config = dict(
    n_layer=8,
    d_model=256,
    n_head=4,
    n_kv_head=4,
    head_dim=64,
    d_mlp=1024,
    vocab_size=1603,
    activation='gelu',
    norm='layernorm',
    norm_place='pre',
    norm_eps=1e-06,
    positions='rope',
    rope_base=10000.0,
    rope_fraction=0.5,
    qk_norm=False,
    attn_scale=0.125,
    bias='all',
    tie_embeddings=False,
    parallel_block=True,
    init='uniform',
    init_std_qkv=0.0352,
    init_std_o=0.0,
    init_std_up=0.0352,
    init_std_down=0.0,
    optimizer='soap_variant',
    lr=0.00595,
    lr_mult_qkv=0.7,
    lr_mult_up=1.38,
    beta1=0.95,
    beta2=0.99,
    lr_head=0.00612,
    grad_clip=1.0,
    warmup_steps=200,
    schedule='wsd',
    decay_fraction=0.409,
    decay_shape='sqrt',
    final_lr_fraction=0.05,
    batch_tokens=65536,
    seq_len=256,
    doc_mask=False,
    train_tokens=183400000,
    steps=2799,
    dataset='wikipedia_en',
)
Each number is 128 + 32 x the weight over the matrix's rms, rounded and kept within 0 to 255. Layers, rows and columns count from 0.

# layer 3 MLP up, 1024x256, rms 0.267, rows 614-713, columns 128-159
[[183 118 132 123 120 169  86 174 151  85 115 120 165  53 141 114 117 166  74 112 135 106 156 167 151 156 139 125 165  54 148  80]
 [153 153 105 149 135  42 165 142  90 103 144 106  95 149 158 122 124 161 104 145 122 106 144 148 152 144 163 159 170 114 112 120]
 [114 113  75 116 187 155 162 130 110 122  95 111 112 169 116 148 115 142 121 227  44  82  80  91 107  97 120 148 148 158 126 194]
 [161 115 144 165  84 122 129  90 141 145  97 134 181 156 157 112 113 197  94 108 176 112  77 169 186 119 166 146 114  95 142 149]
 [116 164 178 130 133 109 180  97 188 133  87  59 128 158 194 134  95 101 194 107 145 143 121 138 122 137 132 159 101  80 121 145]
 [110 158 124  77  97 124 109 138 145 106 152 163 110 206 114 157 104 148 138 177 134 179 106 109  85  96 128 155 131 193  73 154]
 [ 68  98 110 133 182 169 194 105 161 161 114 108 159 107 120  85 189 122 131 133 109 108 124 118 150 156 151 112 189 133 154 122]
 [186 145 161 107 144 184 163  99 138 126 150  82 122 119 135  95 153 194 152  90 113  60 129  94 102 121  94 114 120 100 143 188]
 [138 125 165 120 179 143 106  96 148  94 107 145 160 159 153 149  40 168 128 161 159 138 123 118 134  78 123  53 175 140  94 151]
 [122 174 115 105 171  86 141 100 148  85 153 148 125  80 161  83 153 142 131 146 131  94  98 182 117 132 124 163 109 145 151 129]
 [111 136 110 131  79  90 126  79 188 110 126 144 134  98 107 198 120 140 109 128 111  99  88  87 174 166 117 206 137 138 149 131]
 [136 163  93  77  69 213 141 124 135 173 174 105 135 124 102 105 121 110 119 105 173 153 140 154 151 146 159 149  98 156 127 146]
 [105 125 107 101 142 114  74 144 182 123 115 175  76 123  91  93 149 179 137 137  85 176  60  68 126 137 123  99 166 125 134  81]
 [123 177 103 101  64  95 141 118 106 129 140 137 131 152 106 152  83 183 208 105 113 155  99 119 101 165 169 193 130 158 112 108]
 [166 149 158 152 134 126 107 104 100 139 108 128 173 188 127 152 108  93 109 178 143 107 151 119 129 151 172 130 109 181 123 109]
 [137 112  71 123 110 154 216 154 170 146  74 128  74 101 131 101 134 198 127 136  44 100 147  80 121 114 122  95 137 135 111 127]
 [158 128  96 121 131  99 141 147  97 189 168 132 121 125 129  76  63  74 149 142  67  98  94 137  89 108 118 145 134 127 145 108]
 [161  86 165  92 122 137 156 139  96 125 133 109  87 102 135 110 103  95 191  96 182  60 103 142 144 160 159 129 104  81 158 127]
 [ 87 133 146 174  97 119  89 106 145 107 112  27 141  37  97 155 183 128 117 164  97 143 148 126 148 134 106 121 164 144 175 103]
 [113 140 154 129 106  91  71 116 149  92  93 133 110 157 115 118  96 134 166 182 147 110 116 119 138 112 149 199 114 109  91 112]
 [124 156 113 104 142  88  80 114 165  93 140 148 152  82 113  90 132 161 110 165 193  99 132 125 124 105  88 128 129  85 149 100]
 [122  44 102 159 104 107  75  69  98 159 148 128 159 133 133  93 156 147 143 142 111 143 143 119 176 138 166  81 113 163  93 106]
 [120  96 187 137 135 136 123 116 174  90 124 103 139 134 100 139 201  96 161 137  86 136 127 121 168 134 111  92 155 114 139 135]
 [ 96  96 128  72 157  83 119 173 110 105 149 226 145 145 109 119 114 155 141  99 148 130  80 119 166 125  99 119 152 169 157  91]
 [ 98 136  56 139  91  91 133 131 135  85 106 163 113 144 151  77 120 140 115 136  47 113 102 141  98 135 199  93 122 153 148 158]
 [149 111  99 100 114  66 143 143 137 149 197 209 128 137 163 134  94 161  72 122 108 126 105 120  74 171 154 108 161 148 133 101]
 [158 146 113 126 130  57 125 113 100 101 127  99 181  92 113 144 133  77 110 156 138  97 134 177 105  30 128 130 172 127 109 137]
 [132 129 181 154 150 148 138 149  71 131 126 198 141 197 168  73 168  97 116 148 165 166 122 145 151 117 115 147 168 165  53 183]
 [166  88 132 137 146 117 137  88 109 127  77 149 121 161 111  97 128 174 112 152 168 174 152 176 113 135 133 151 114 119  86 130]
 [144 129  94 200 147 141 129 156 135 145 121 119 186 154 130 137 161 140  96 140 124 145 156 181 181 101 175 168  76 186 139 114]
 [141 168 119 125 117 124 101 120 168 126 154 108  55 118 128 143 133 173  87 139 104  54  95 169 195 103 177 138  94 125 125 101]
 [106 139 146 160 159 153 107 109  75 150 154 125 106 141 111 112 111  78 135 128  83 114 146 127 127 131 159 117 104 112 147 155]
 [ 95 150 112 115 135 192  96 176 113 164 111  82 147 150 158 115 145 195  93  91  83  82 121  99 104 198  84 113 114  88  78 147]
 [121 157  75 184 142 149 182 130 126  88 149  88 178  90 105 132 138  94  98 155 116 152 180 176 176 151 104 154 122 146 169 168]
 [151  78  86 166 100  94 102  74 124  71 177 118 129 118  90  88 162 141  74 144 118  94 162 159 104 122  91 110  92  93  75  79]
 [167 160 156 132  91 130  96 105 129  60 100 152  73 178 146 136 107 168 139 122  94 101  96 160 112 178 109 166 138 101 122 140]
 [132 106 109 115 111 119  85 118  90 123 125 140 144 179  54 169 128 155 152  98 127  88 138 154  54 173 116 126 131 135 126 142]
 [105 122  86 112 174 139 179 145 107 112 107 125 124 183  95 160 144 126 109 125 116 170  81 121 119 133 115  79 139 119 135 126]
 [144 201 199 107 137  95 152 138 115 166  89 134  74 176 188 124 145 100 104  77 140 140  99  91 157 106 160 119  66 125 131 136]
 [185 116 131 169 161 146 109 111  77 124 173 144 112 122  86 107 156  81 165 131 100 118 117 168  98 145  67 153 116 151 140 157]
 [126 197 153  83 150 113 114 112 110 163 129 143 149 145 177 125  90 178  77 122 152 148 134 135 120 173 177 155 195  74 131 154]
 [148 108  85 109  79 157 172 126 131 136 143 118 136 154 129 145 164 198 158 137 158 189 184 131 104 125 120 101  66 123 123  86]
 [177 122 176 163 123  71  89  37 112  86 130  94 182 102 138 120 186 154 115 122 131 131 119  86 128 111 148 163 133 152  90 145]
 [ 93 184 153 134 196 158 104 117 112 174 116 160 100  96 142 137 111 108  90 102 110 142 222  93  61  82  82 138 135 107  93 115]
 [139 112 135  93 140 128 156 155 150  96 112 164 172 146 102  94  75  95 183 135 151 160 126  83 161 119 169 155 106 178  78 180]
 [125  56 122 122 142 113  85 118 173  97 180 124  70 130 111  57 118 148 163  99  67 121 120  95 165 152 159 185 109 155 108 158]
 [143 147 120  46 109 126 133 145 122 114 145 146 122 115 142 103 109  95 102 108 212  96 150 152 137 130 137 167 197 104 123 177]
 [108 128 102 101  92 154 146  97 160  88 134 194 167  87 111  81 135 133 132 159 114 126 108 132 109 148 129  91  91  92 170 130]
 [189 135 165 140  87 152 114 173 153  81 117 124 136 137 128  97  83 141 103 112 148 202 162 147 144 154 102 137 183 110 145 173]
 [161 103 170 164  82  80  99 128 159  77 202  99 129 185 144  55 110 161 107 123 106  41 138 114 167 110 169 152 128 105 146 160]
 [122 118 168 117 128 165 151 112 191 141 101  45 101 119 117 157 107 101 184 113  70 133  84 119 132 145 120 144 187 116  81 106]
 [149 153 119 227 102  81 201 178  31 137 156 196 159 154 152  79 150 121 106 149 124 153 157  73 107 138 112 138 110 144 102 140]
 [142 187 165  83  69 113 145 137 156 115 128 117 118  72 132 117 183  96 118 151 177 103  99 127 136 107 134 149 145  97 105 193]
 [121  82 157 102  89 146 102 176 134 113 113 137 113  96  79 173 112 199 180  99 170 172 166 151 115  61 154  93 165 159 127 123]
 [129 133 109  69 129 146 133 116 166 182  98 143 142 153 165 138 188 133  86 156 107 143 151  91 175 135  79 107 114 180 123  92]
 [121 155 132 121 148 123 129  54 103 132 118 193 135  89  95 150 163 147  95 132 139 138 117 176 137  69 154 116 154 131 128 106]
 [184  90 119 187 103 135 116 144  95 149 127 110 146 164 138 169 139 174 128 162 112 102 131 152 144 166 119 141 118 176 111 124]
 [150 144 139 131 150 104 135  78 110 134 137 118  99 164  82 193 158 157 152 119 166 124  65 156 181  85 166 165  79 124 164  71]
 [154 167 121 122 149 186 121 114 130  95 151  97 119 131 132  90  95 188 168 142 130 142 123 127 103 152 131 117 158 126  95  99]
 [167 186 181 115 105 102 105 109 123 124 104 141 166 163 114  79 140 119  82 145 141 116 133 104 127 168 117 143 113 155 144 101]
 [111 149 152 143 133 102 177 162 119 135 109  99 157  85 125  97 141 131  68 117 184 135 160 122 157 124  84 142  67 145 161 168]
 [142 131  95 121 111 123 133 121 195 116 118 128  64  96 134  78 185 120 137  85 173 100 119 162 189 124  67 156  73 144 103 102]
 [139 158 129 103 133 141 138 137 176 119 109 111  95 123 110 128 138 175 132 155 147 138 137 149  96 122 143 164  93 142 126 171]
 [127 155 122  80 148 126  75  94 185  65 133 114 117 143 127  92 144 173 138 113 159 152 144 125  23 144  87 189 167 149 161 122]
 [ 90 119 154 143 144 129 101 171 148 122 112  81 138 103 179 103  62 105 100 129 181  68 166 134  96 140  92 141 115 101  86 207]
 [128 167  86 143 109 138 151 135  97 106 102 142 133  82 118 142 136 148 128 119 136 115 129 165 102 142  99 163  85 100 114 117]
 [102 166 136  68  68  89 197 171 210 118  54 126 112 107 105 136 143 100 156  75 136 131 115  91 165  76  98 129  70 112 155 140]
 [111 117 172 153 240 140 158 144 105 132  63 170 217 148 124 122 167  75  34 127 104 177 162  93 149 142 209 130 126 114 127 160]
 [136 156  80 183 130 103 158 129  46  67 112 140 189 111 116 133  70 174  99 167 116 179 149 117 195 143  81 130 140  96 112  82]
 [124 112 154 112  82  95  59 159 133 111 102 156 183 170 158 167 144  77 129 172 172 130 130  92 137 165 104  74 183 164  85 150]
 [165  96 104 192 140 130 125 145 119 150  87 172 140  61 112 128 161 133  76 182  91 195 159 115 109 175 100 105 100 121 100  89]
 [122 102 151 137  71 127 146 187 136 136  89  81 131 146 122 164 138 169 111 141 172 164  73  90  92 160 102 182 131 164  87 153]
 [104 139 171  82 144 151 133 126 141 160 101 142 161 168  99  74 128 151 102 140  72  97 126  38 103 138 153 145 134 193  77  82]
 [169  87 115 148 140 173 129 126 157 182 116 143 124 165 138  85  67 171 158 192 107 119 122 118 117 138 123 156 121 133  98 129]
 [ 68  74 111 153 113 139 136 142 140 149  93 111 107 139 170 110 174 171 142 197 131  81 141 159 182  78 143 108 154 155 115 143]
 [ 98 116 130 116 144  91 133 151 138 162 146 122  98 123 149 163 106 160 161 150 107 163 115  93 156 107 126 195 123  70  80 128]
 [130 147 138  86 107 167  93 122 130 101 111 107 129 145 128 100 125 103 120 105 178 120 169 106 114 114 118 103  91 122 143  64]
 [148 107 102 118 141 114 100 128  64  94 159 152  98 143 188 102 125  36  97 111 118 105 127 169 132 129 159 109 111  71 152 103]
 [171  99 148 173 134 120  95 129 119 130 108 159 109 119 126 119 138 117 129 129 100 109 129 126  83  94 122 159 168 122 165 115]
 [127 144 104 132 113 175 172 120  87 165 212 121 178  75  94 134 146 135 183 150 116 154  67 125  85 174 107  87 100 149 138 156]
 [146 125 147  99 121 127  75  98  98 132 103  84 147  88 146 100 108 110  75 134 171 103 114 123 155 184 126 106 150  73 103 178]
 [164 175 114 105 120 133 147  96 138 130 125 165 123 172 115 168 164  79 103 131 102  61  94 126 147 123 131 131 122 110 145 116]
 [147 128  72 106 126  67 119 129  45 113 128  96  57 152 111 113 166 146 152 114 127 129 147 116 126  97  72 150 130 104 106 139]
 [100 152 137 130 112 139 119 207  99  90 156 181 112 137 110 127 109 120 200 167 136 144 111 113 165 150 114  99  45 140 121 129]
 [139  75 145  85 184 157  86 152 108 171 132 124 110 117 122  68 123  82 106 166 108 127  80 124 103 125 174 102 125 127 137 125]
 [164 135 124 101 130 112 158 122 121  64 120 136 105 109 132 117  96 142 107 143 158 188 153  74 146  57 136  79 178 176 105  94]
 [190 200 132 111 104 130 145 136 169 214 172 126 193 125 205 144 118 117  79 131 149 187 102 110 144 103 144 192 134 212 172 100]
 [105 118  94 144 126 119  43 135 134  93 133 126 177 174 119  97 199 130 131 104 162 102 131 160 123  54 123 108 121 107 105 146]
 [123 112 122 131 126 109 135 124 145 103 162  85 152 121  99 172 145 169 102 133 133  86 171 120 103 127 137 155 125 156  98 182]
 [126 163 181 134 170  93 157 173 107 102 113  60 157 158 146 113 110 105 111 192 185 125 113 103 148 101 137 166 140 103 149 149]
 [ 35 105 182 105 103 147 166 180 137 139  79  48 146 105 148 138 144 177 128 118 148  86 209 151 155 113 131 105 118 165 159 120]
 [102  98 129 138 201  85 141 109 134 154 133 130 150  81 128 114  89 149 150 152  83 124 169 102 151 156 147 108 209 189 119 115]
 [137  76 124 178 108 149 138 159 197 156 163 136  75 131 148 136 118 105 107 146 105 106 167 177  85 218 124  98 149 174 139 123]
 [154 133  74 126 129 161  92 135 131 136 113 171 165 135 102 128 119 143 126 107 108 133 127  98 145 122 166 181 115 130 128 148]
 [ 73 180 105 108 190 114 136   7 128  84 111  93  57 144 174 160  40 153 136 179 164 119 140  43 139 179 118 141 114 109 159 159]
 [108  51 109 134 108 146 165 144  93 142  96 146 105 159 146 142  94 184 118 202 152 158  97 148 177 118 170 122 127  90 147 178]
 [140 125 148 160 151 161  50  91 114 104 141 107 154 127 110 156 128 127 121 180 110 135 141 146 133 129 116 100 126  63 110  59]
 [ 97 127  98 155 130 118 122  98 124 114 130  97 139 121  84  96 145 134 121 171 114 123 129  72 115 134 112 135 123 118  74  64]
 [150 163 107  92 180 132  98 149 114 129 177 117 125 122 168 135  95 120 163 159 126 181 174 141  99 136 180  74  74 142 120 128]
 [194 147  75  99 188 149 138 133  63 110 166 171 116  85 177 205 110  95 103  73 178 119  61 140 159 142 113 156 153 137 162 111]]
# layer 3 MLP down (transposed), 1024x256, rms 0.193, rows 614-713, columns 128-159
[[132 180 133 200  71 130 178 160 152 136 115 138 110 164 106 157  82 100 155 109 102 177 144 111 101  91 139 131 101 117 143 135]
 [142 135 105  96 117 161  93 129 124 133 124 126 213 102 128 133 154 113 120  69 114 160 160 164 103 134 189 147 107 130 138 183]
 [165 151 136 104 189 119 148 145 160 153  83 137 166 126 137 149  89 125  66 146 123 151 145 103 111 126 141 178  88 186 129 187]
 [148 124 141  82 156 172 130  98 121 136 165 117 130  78 148 112 132 113  75 147 157 139 208 104 132 184 154 149 132 164 185 149]
 [162  14 148 174  93 135 180 156 100  87  76 119 116 190 107 108  84 131  91 136  82 168 100 128 148  95 104  99 122 155 158 128]
 [117 141 136 139 130 130  92 140 151 102  94 144 111 155 187 164 135 144 106 161 172 110 113 122 186 114 147 156 117 107 170  77]
 [132 122 147  92 136 104  95 128 122 107 123 168  90 103 168 143 136 179 134 108 131 109 125  99 102 123 117 128 146 108 120 170]
 [ 64 133 104 208  89 120 154 225 124 127  83 164  94 127  97 162 129 154 172 113 157 153 143 124 159 148 125 130 152  91 112 102]
 [187 117  96 171  46 103 104  62 115  65 153 139 103 200 165 131  64 112  95  82 150 105 123 133 162 131 115  92 116 165 152 112]
 [143 166 150 127 138 158 159 107 131 151  75 113  78 192  73 114 116 146 112 145 195 233 142 169 103 102 145 157 167  98  70  99]
 [130 110 112 175 165 139 172 139 140 141 128 157  67 114 146  94 210  92 171 102 132 115 123  81 168 124  87 124 186 150 110 106]
 [126 103 141 182 184  67 132 108 132 114  96 103 136 140 143 126 108 151 132 151 206 155  99 114 112  71 118  93 151  91 122 129]
 [ 73  67 120 111 139  81 158 129 142 150  55  94 124 106 121 187 164 117 120 121 139 160 107 145 120 135 129 150 116 117 115 114]
 [105 123 148 114 121 129 118 198 204 110 131  71 148 140 136 191 144 153 176 152 144 103  79 178 156 111 141 142 110 116 189  76]
 [ 96 135 133 107 139 120 155 160 132 126 160 102 159 105  76 112 110 108  81 125 139 118  88 172 177  84 156 151 106 119 179 109]
 [123  79  82 113 168 138 138 142 124 116 150 121  57 137  59 167 132 154 186  91 177 150  90  92 174 148 167 146 143 115 127 112]
 [ 77 146 133 100 176 112 101  91  79  80 117 170 169 128 138 150 148 162 101 115 125  94  91 169 138 147  76 120 124 101 157 139]
 [121  46 109 175  59  86  78  93 164 139 178 145 147 219 151 153 137 112 101 153 135 158 145 121 132  80 132  93 144 139 113 106]
 [138 131 106  47  70 107 149 183 141 150 107 131  90 156 109 131 103 126 115 113 166  57 139 113 110  90 107 120  96 145 117  58]
 [113 150 157 120 123 167 135 207 124 140 164 142 101 140 122 122  89 136 133 102 182 146 150 132 111  78 195  96 179 101 168 130]
 [ 85 108 156 126 110 119 150 115  65 117 115 118 125 114  96 133  99 141 127  74 122 154 172  92 146 162 140 148 152 149 123 128]
 [128 165 168 105 126  97 129  98 207  99 112 114  77  94  95 131 107 130 125 189 171 145  88 129 124 143 110 166 147 158  87 153]
 [142 186 142  92 166 118 191 159 154 143 111  96 100 153 157 150  75 126 122 158 173 160 101 129 103 183 115 156 102 142 105 179]
 [ 80 138 163 149  92 203 107  46 146 170 186 111 131 155 114  89  81 140 143 135 118 121 134 145 150  90 129 106 122  93  72 158]
 [104 105 154 105  98 132 155 166 117 108 172  94 187 147 115 111  84 123 170 133 141 167 131 106 136 117  63  80 113 144 130 133]
 [129 133 151 149 131 115 177 137 178  73 158  90  86 143  67 163  95 159  84 147 127 138 148 132 127  88 165 106  68  78  80  80]
 [173 148  85  96 123  92 127 142 101 172 124  89 106 170 130 106 186 104 139 130 119 110 145 132 118 195 133 139 137 148 153 128]
 [115 134  27  90  91  49 208 122 173 147 111 129  83  65 140 108 103 138 137  45 159 179 124 116 129 138 167 120 103 104  74  93]
 [ 99 166 135 133 163 155 127 141 118  95 106 103 123  72 132 114  92  78  66 140  86 166 175  78 195 155 119 102 188 127 117 142]
 [131 156 126 156  81 159 111 132 133  94 143 127 138 138 113  69 124 106 144 131 153 104 125 130  71 158  91 124 186 205 124 100]
 [111  95 164 148  83 128 177 101 182 129 147 110 169 172 115 116  98  90  86 155 172 169 141 130 105 131 192 163 127 115 147 157]
 [173 144 120 132 164 103 153 137 150 154  92 138 176  61 115 155 158 128  78 148 183  83 101 126  62 172 137 126 107 131 116  82]
 [128  94 133 142 114  61 125  71  89  91 135  75  74  79  66  87 141 105  50 159 126 145 165 163 155  89 169 123 109 119 151  91]
 [133 151 121 144  74  92 192  77 143 131 186 168  54 136 134 150  75 103 124 113  84 152 155 150 205 132  79 162 148  97  77 138]
 [ 63 198 149 107 102 152 152 109 102 143 162 128  51 107 113 157 141 159 111 153 145  76 104  96 126 136 159 100 102 156 136 161]
 [122 167 113 144  96  98 126 161 119  73 157 115 201  82 124 169 131 156 152 131  97 130 139 142 128 120 137 175 116 119 179 142]
 [ 90  73 140 220 173 137 106  63 120 136 155 165 131 144 169 122 158 139 102 147 155 103 113 124 198 122 142 143 100 209 153 150]
 [ 75 124 120 101 201  91  82 110 169  79  89  91 129 192 167 152 114 106  80 126 161  97 144  81 166  70 153  69 185 126 128 133]
 [109 142 159 176  71 189 125 153 114 122 134 158 156  73 146  92 180 138 201 163 136 144 146 161  94 121 122 102 157 161 148 110]
 [138 173  95 105 159 105 127 130 218 102 133 123 123 148 145  79 138 128 102 112 125 125  43 156 113 161 158 153  80 103 103 168]
 [125 126 107 141 110 193  58 111  66 100 166 186 104  91 109 133 127 117 147  97 130 130 102 159  93 102 124  63  96 127 115 120]
 [123 148 185 157 147  94  88  99 135 114 124 176 152 160 138  98 117 116 102 139 132 130 172 203 132  88 160 135 102 159 144 140]
 [230 115 133 137  82 170 109  71 179 147 124 129 153 116 159 127 102 141 129 209  84 118 154 139 118 108 186  76 126 165 117 130]
 [ 97 133  74 125 118 103  96 153 148 146 172 143  65 132 116 130 150 161 130 137  98 143 111 133 135 163 153 122  47 127 133 133]
 [173 178 107 125 121 104 112  94 184 140 114 118 114  79 131  93  95 121 120 106  75 108 121 149 160 161  48 123 114  78 102  60]
 [166 142 110 110 116 163  83  60 119  75 127 131 137 149 132 162 125 158 106 149  94 145 136 133 204 184  95 121 146 118 149 113]
 [149  87 103 102  88 135 203 103  98 152 140  47 150  87 147 127  57 102  94 115 129 153 108  96  73 118 119  88 203  66  84 119]
 [154 124 138  96 142 162 128 132 100 138 112 126 115  93 171 148 145 122 134 125 128 106 165 123 194 139 155 183 128 114 146 115]
 [173 106 109  83 108 158 160 101 135 139 101 110 115  92  71  71 101 106 170  65 103 107 132 141  96 101 139 157 142  74 163 174]
 [100 145  98 133  85 126 129  87 142  93  79 146 113  99 133 146 175 167 108 152 129 116 101 123 122 156 111 131 105 142  21 117]
 [ 87 121  59 129 165 211 123 128  66 138 152 149  64 235 138 191 147 126 166 150  77 123 116 100 183 104  87  55 150 130 137 120]
 [111 149 127  94 130  84 150 140 188 133 156 133  77 186 137  98 110 171 152 148 110 217 149 153 158 117 106 160 174 112 153 134]
 [168 109 130 170 178 128 174 118 182 139 149  89 146 141 135 160  85 165  81 125 130 170  36  93 107 171 156 123  66 131 136  78]
 [141  78 134 131 151  96 153 125 175 156  60 141 168  88 117 148  66 154 153  71 198 103 168 171 165 114 153 110 127 100  74 216]
 [131  97 151 147 111  89 132 143 123 143 112  66 129  59 133 129 111 102 146 117 118 193  86 122 130 121 162  81 186  89 111 119]
 [117 114 108  93 116  89  94 170 164 146 100 113 107 129 134 123  58 116  91  75 137 132 145 113 122 170 103 118 147 156  91 108]
 [122 181 124 134 144 106 114 104 145  44 109 154 174 148 130 137 115 123 171 146 104 124 115 145 123 175 159 165 137 121 137 102]
 [123  96 148 134 107 133  45 116 156 154 105 129 148 117  96 101 116 125 127 131 129 128 159  74 155 120  74  91 135 203  91 110]
 [125  93 160 114 135 161 166 170 118 151 135  82 116 102  63  99 133 189 148 135 121 128  80  90 130 176 179 153 136 175 186  84]
 [129 115 145 123 110 100 103 106 142 131 151 122 103 165 139 140 120 158 149  91 108 124  87 133  87 124 102 119 194 147 134 133]
 [138 125 117 115  82  57 178 140 122 108 148  90 140 116  62 145 137 146 138 147 129  43 111  97 159 110 133 120 132 182  68 143]
 [ 90  72 130 113 165 154 190  94 117 152 132 154 130 191 119  45 173  95 132 157 117 137 140 159 109 119 178 108 161 149 139 125]
 [119 162  77 133 102 111 102 114  88 115  82 106 109 111 182 124 131 152  85 108 117 130 116 100 130 124 132 179 154 120 169 140]
 [ 84  95 181 131 125 114 125 112  84 163  88 125  89 115 126 153 113 133 143 140 137 171 173 108  99  70  69 141 159 127 120 102]
 [103 110  87 136 126 130 107 147 144 131 115 159 126  83 139 120 166 110 102 102 128 160 164  85 200 129 124 109 169 154  95  62]
 [118 156 151  89  84 161 114  96 141 191 127  74 177 169 133 166 128 177 132 170 125 171 127 144  84 117  83 151 148 120 108 106]
 [156 119  95 133 117 144 179  60  83 205 121 103 157 131 133 125 139 110 106 166 112 105 106 114 147 112 157 151 123 186 131 129]
 [ 64 121 129 111  96  99 133  91 194  93 104 128   6 120 167 109  83  97 119  82 104 175 146 157 150  87  93 110 103 122  87 192]
 [155 148 134 132 122 114 118 119 146 132 110 133  58  89 117 112 176 143 165 134 166 121  73  98  98 143 159 158 146 165  76 113]
 [119 164  83 119 133 141  93 131 177 128 128 109  80  78  83 113  61  55  99 145 135 106 133  53 105 127 128 151 103 105 110 100]
 [120 166 139  96 134 123 114 104 110 128 154 106  98 105 101 111 128 105  93 149 129 111  95 118 122 105 128 224 208 147 113 107]
 [157 181  98 127 148  92 101 110 154 135 159 126  59 130  67 155 104 116 137 107 105 150 159 192 122 119 156  73 204 114 159  96]
 [ 81 165 159  97 153 131 141 197 118 148 105 141 124 119 136 125  84 118 188 122 120 108 129 165 161 128 157 118 160 169  61 127]
 [140 105 154 136 125 208  98 169 149 102  53 125 119 171  90  87 121 115  72 132 106 142 157 172  54  97 149 174 168 153 221 146]
 [139 130 162 115 198 100 129 162 123 122  99 103 118  25  79 136 124 115 106  82  88  95 134 146  88 178 111 169  79 130 151 135]
 [116 152  78  90 120 117 134 109 136 108 131 115 145 142 158 137 114 119 179  75 152 136 170 152 124 128 163 210 137 122 126 171]
 [123 112 119 112 138 139 102 176 157 117 176 151 199 153 164 109 116  98 137 139 139  83 151 116 164 132 148 146 154 170 129 117]
 [141 169 110 119 129 107 128 154 146 136 120 118 100 122 133 103 134 149  87 110 153 129 117 145 103 118  92 136 109  86  59 118]
 [ 98 140  97  93 119 127 156 133 138 127 137  98 117 121 114  91 122 131 167 122 180 114 147 112 156 157 121  95 137 105  73 118]
 [165 137  95 157 133 134 148  97 147 108 119 181 106  92 113 197  77 128 142 110  79 126  91  81 166 101 165 116 152 119 128  74]
 [179 101 125 126 153 118  51 146 172 157 100 162 108  52  94 137 150 134 171 113 148 119 106 122 179 172 105 148 109 158 153  96]
 [ 94 102 106 108 173 158 180 126 146  78 165 118 109 113 155  90 141 140 124 154 119 110 187 101 168 132 141 131 106 170 140 109]
 [ 73 114 135 204 121 133 150 108  88 116  98 154 170 148 167 114 109 100 112 111 163 157 171  66 157 122 125 155 132 169 125 154]
 [164 125 106 109 152  39 134  86 159 140  88 131 152 122 164 137 112 113 105 187 125 124  95 121 116 116 142 169 184 110 121 106]
 [137 100 116 102  69 107 153 116 141 112 132 161 131 197 149 158 132 144  73  92 152 104  81 152 127 137 132 132 141 123 148 183]
 [133 178  86 174  80 169  96  88  96 140 172 109 137 100  96 184 178 153 159 138  81 129 144 107  82 169 152 131 115 134 145 104]
 [ 85 163 134 115 132 129 136  83 118  76 110  93 124 144 112  81 123 167 106 101 133  88 119 121 128  92 143 113 188 103 125 124]
 [124 122  65 147 132  97  97  88 101 118 177 117 138 127 147 156 138 128 144  99  72 114  81 107 179 154  89 161 132 103 143 105]
 [124 105 115 111 137 184  68  57 152 166  20  17 120 160 110 121 165 151 134 205 124 150 178 127 157 159 107 147  89 124 143 123]
 [102 114 153 149 113 106 104 147 103 135 111 192 174 145 122 158 132 146 234 157 101 147 127 119 132 137 132 125 206 173  90 143]
 [148 119  84  90 144 116  93  84 130  85 152 143 110 102  58 135 124 118 111  97 104 140 150 165 147 121 144  88 101 104 129  91]
 [129 170 139 128 124 119 104 101 101 137 142 175 134 120  67 140  94 107 117  91 178 120 119 122  81 120 142 116 151 150  94 107]
 [137  78 188 145  98 154 100  95 115 110 123 114 137 109 125  92 131 103 145 172  88 126 117  95 134 126 123 111 150  72 113  31]
 [177 153 129  89 133 158  92 106  99 122 154 167 142 128 170  97 162 112  85  95 150 141 143 146  97 100 114  94 111 175  92 137]
 [151 146 164 132 128 145 131 210 116 118 126  95 141 105  97  65 166 160  63 104 118 137 169 140 124 159 171 135 174 150 184 118]
 [128 124 130 140 118 110  92 112 165  91 136 163 185 129 168 117 172 136 116  94 118  94 123 135 169 158 154 176  94 158 161 106]
 [ 87 121 138  86 108 104 169 115 142 102  82 109 152 118  94 115  91  99 116  92 112 103 102 113  47 105 142 108 125 133 123 102]
 [116 176 102  90 132 140 144 170  73  90 154 129  94 131 163 148  67 101 198 154 144 141 101 152  71 132 136 159 131 147 131  85]
 [136  91 153  42 159 157 105 128 194 170 135 111 140 176 168 126 186 128 177  69 166 120  93 135 132 144 135 148 196 130 128 147]
 [102 136 174 142 130 127 114 104 152  92 124 132  52  66 169 135 175 153 121 124  50  99 114 153  96 133 139 107 129 122 112 142]]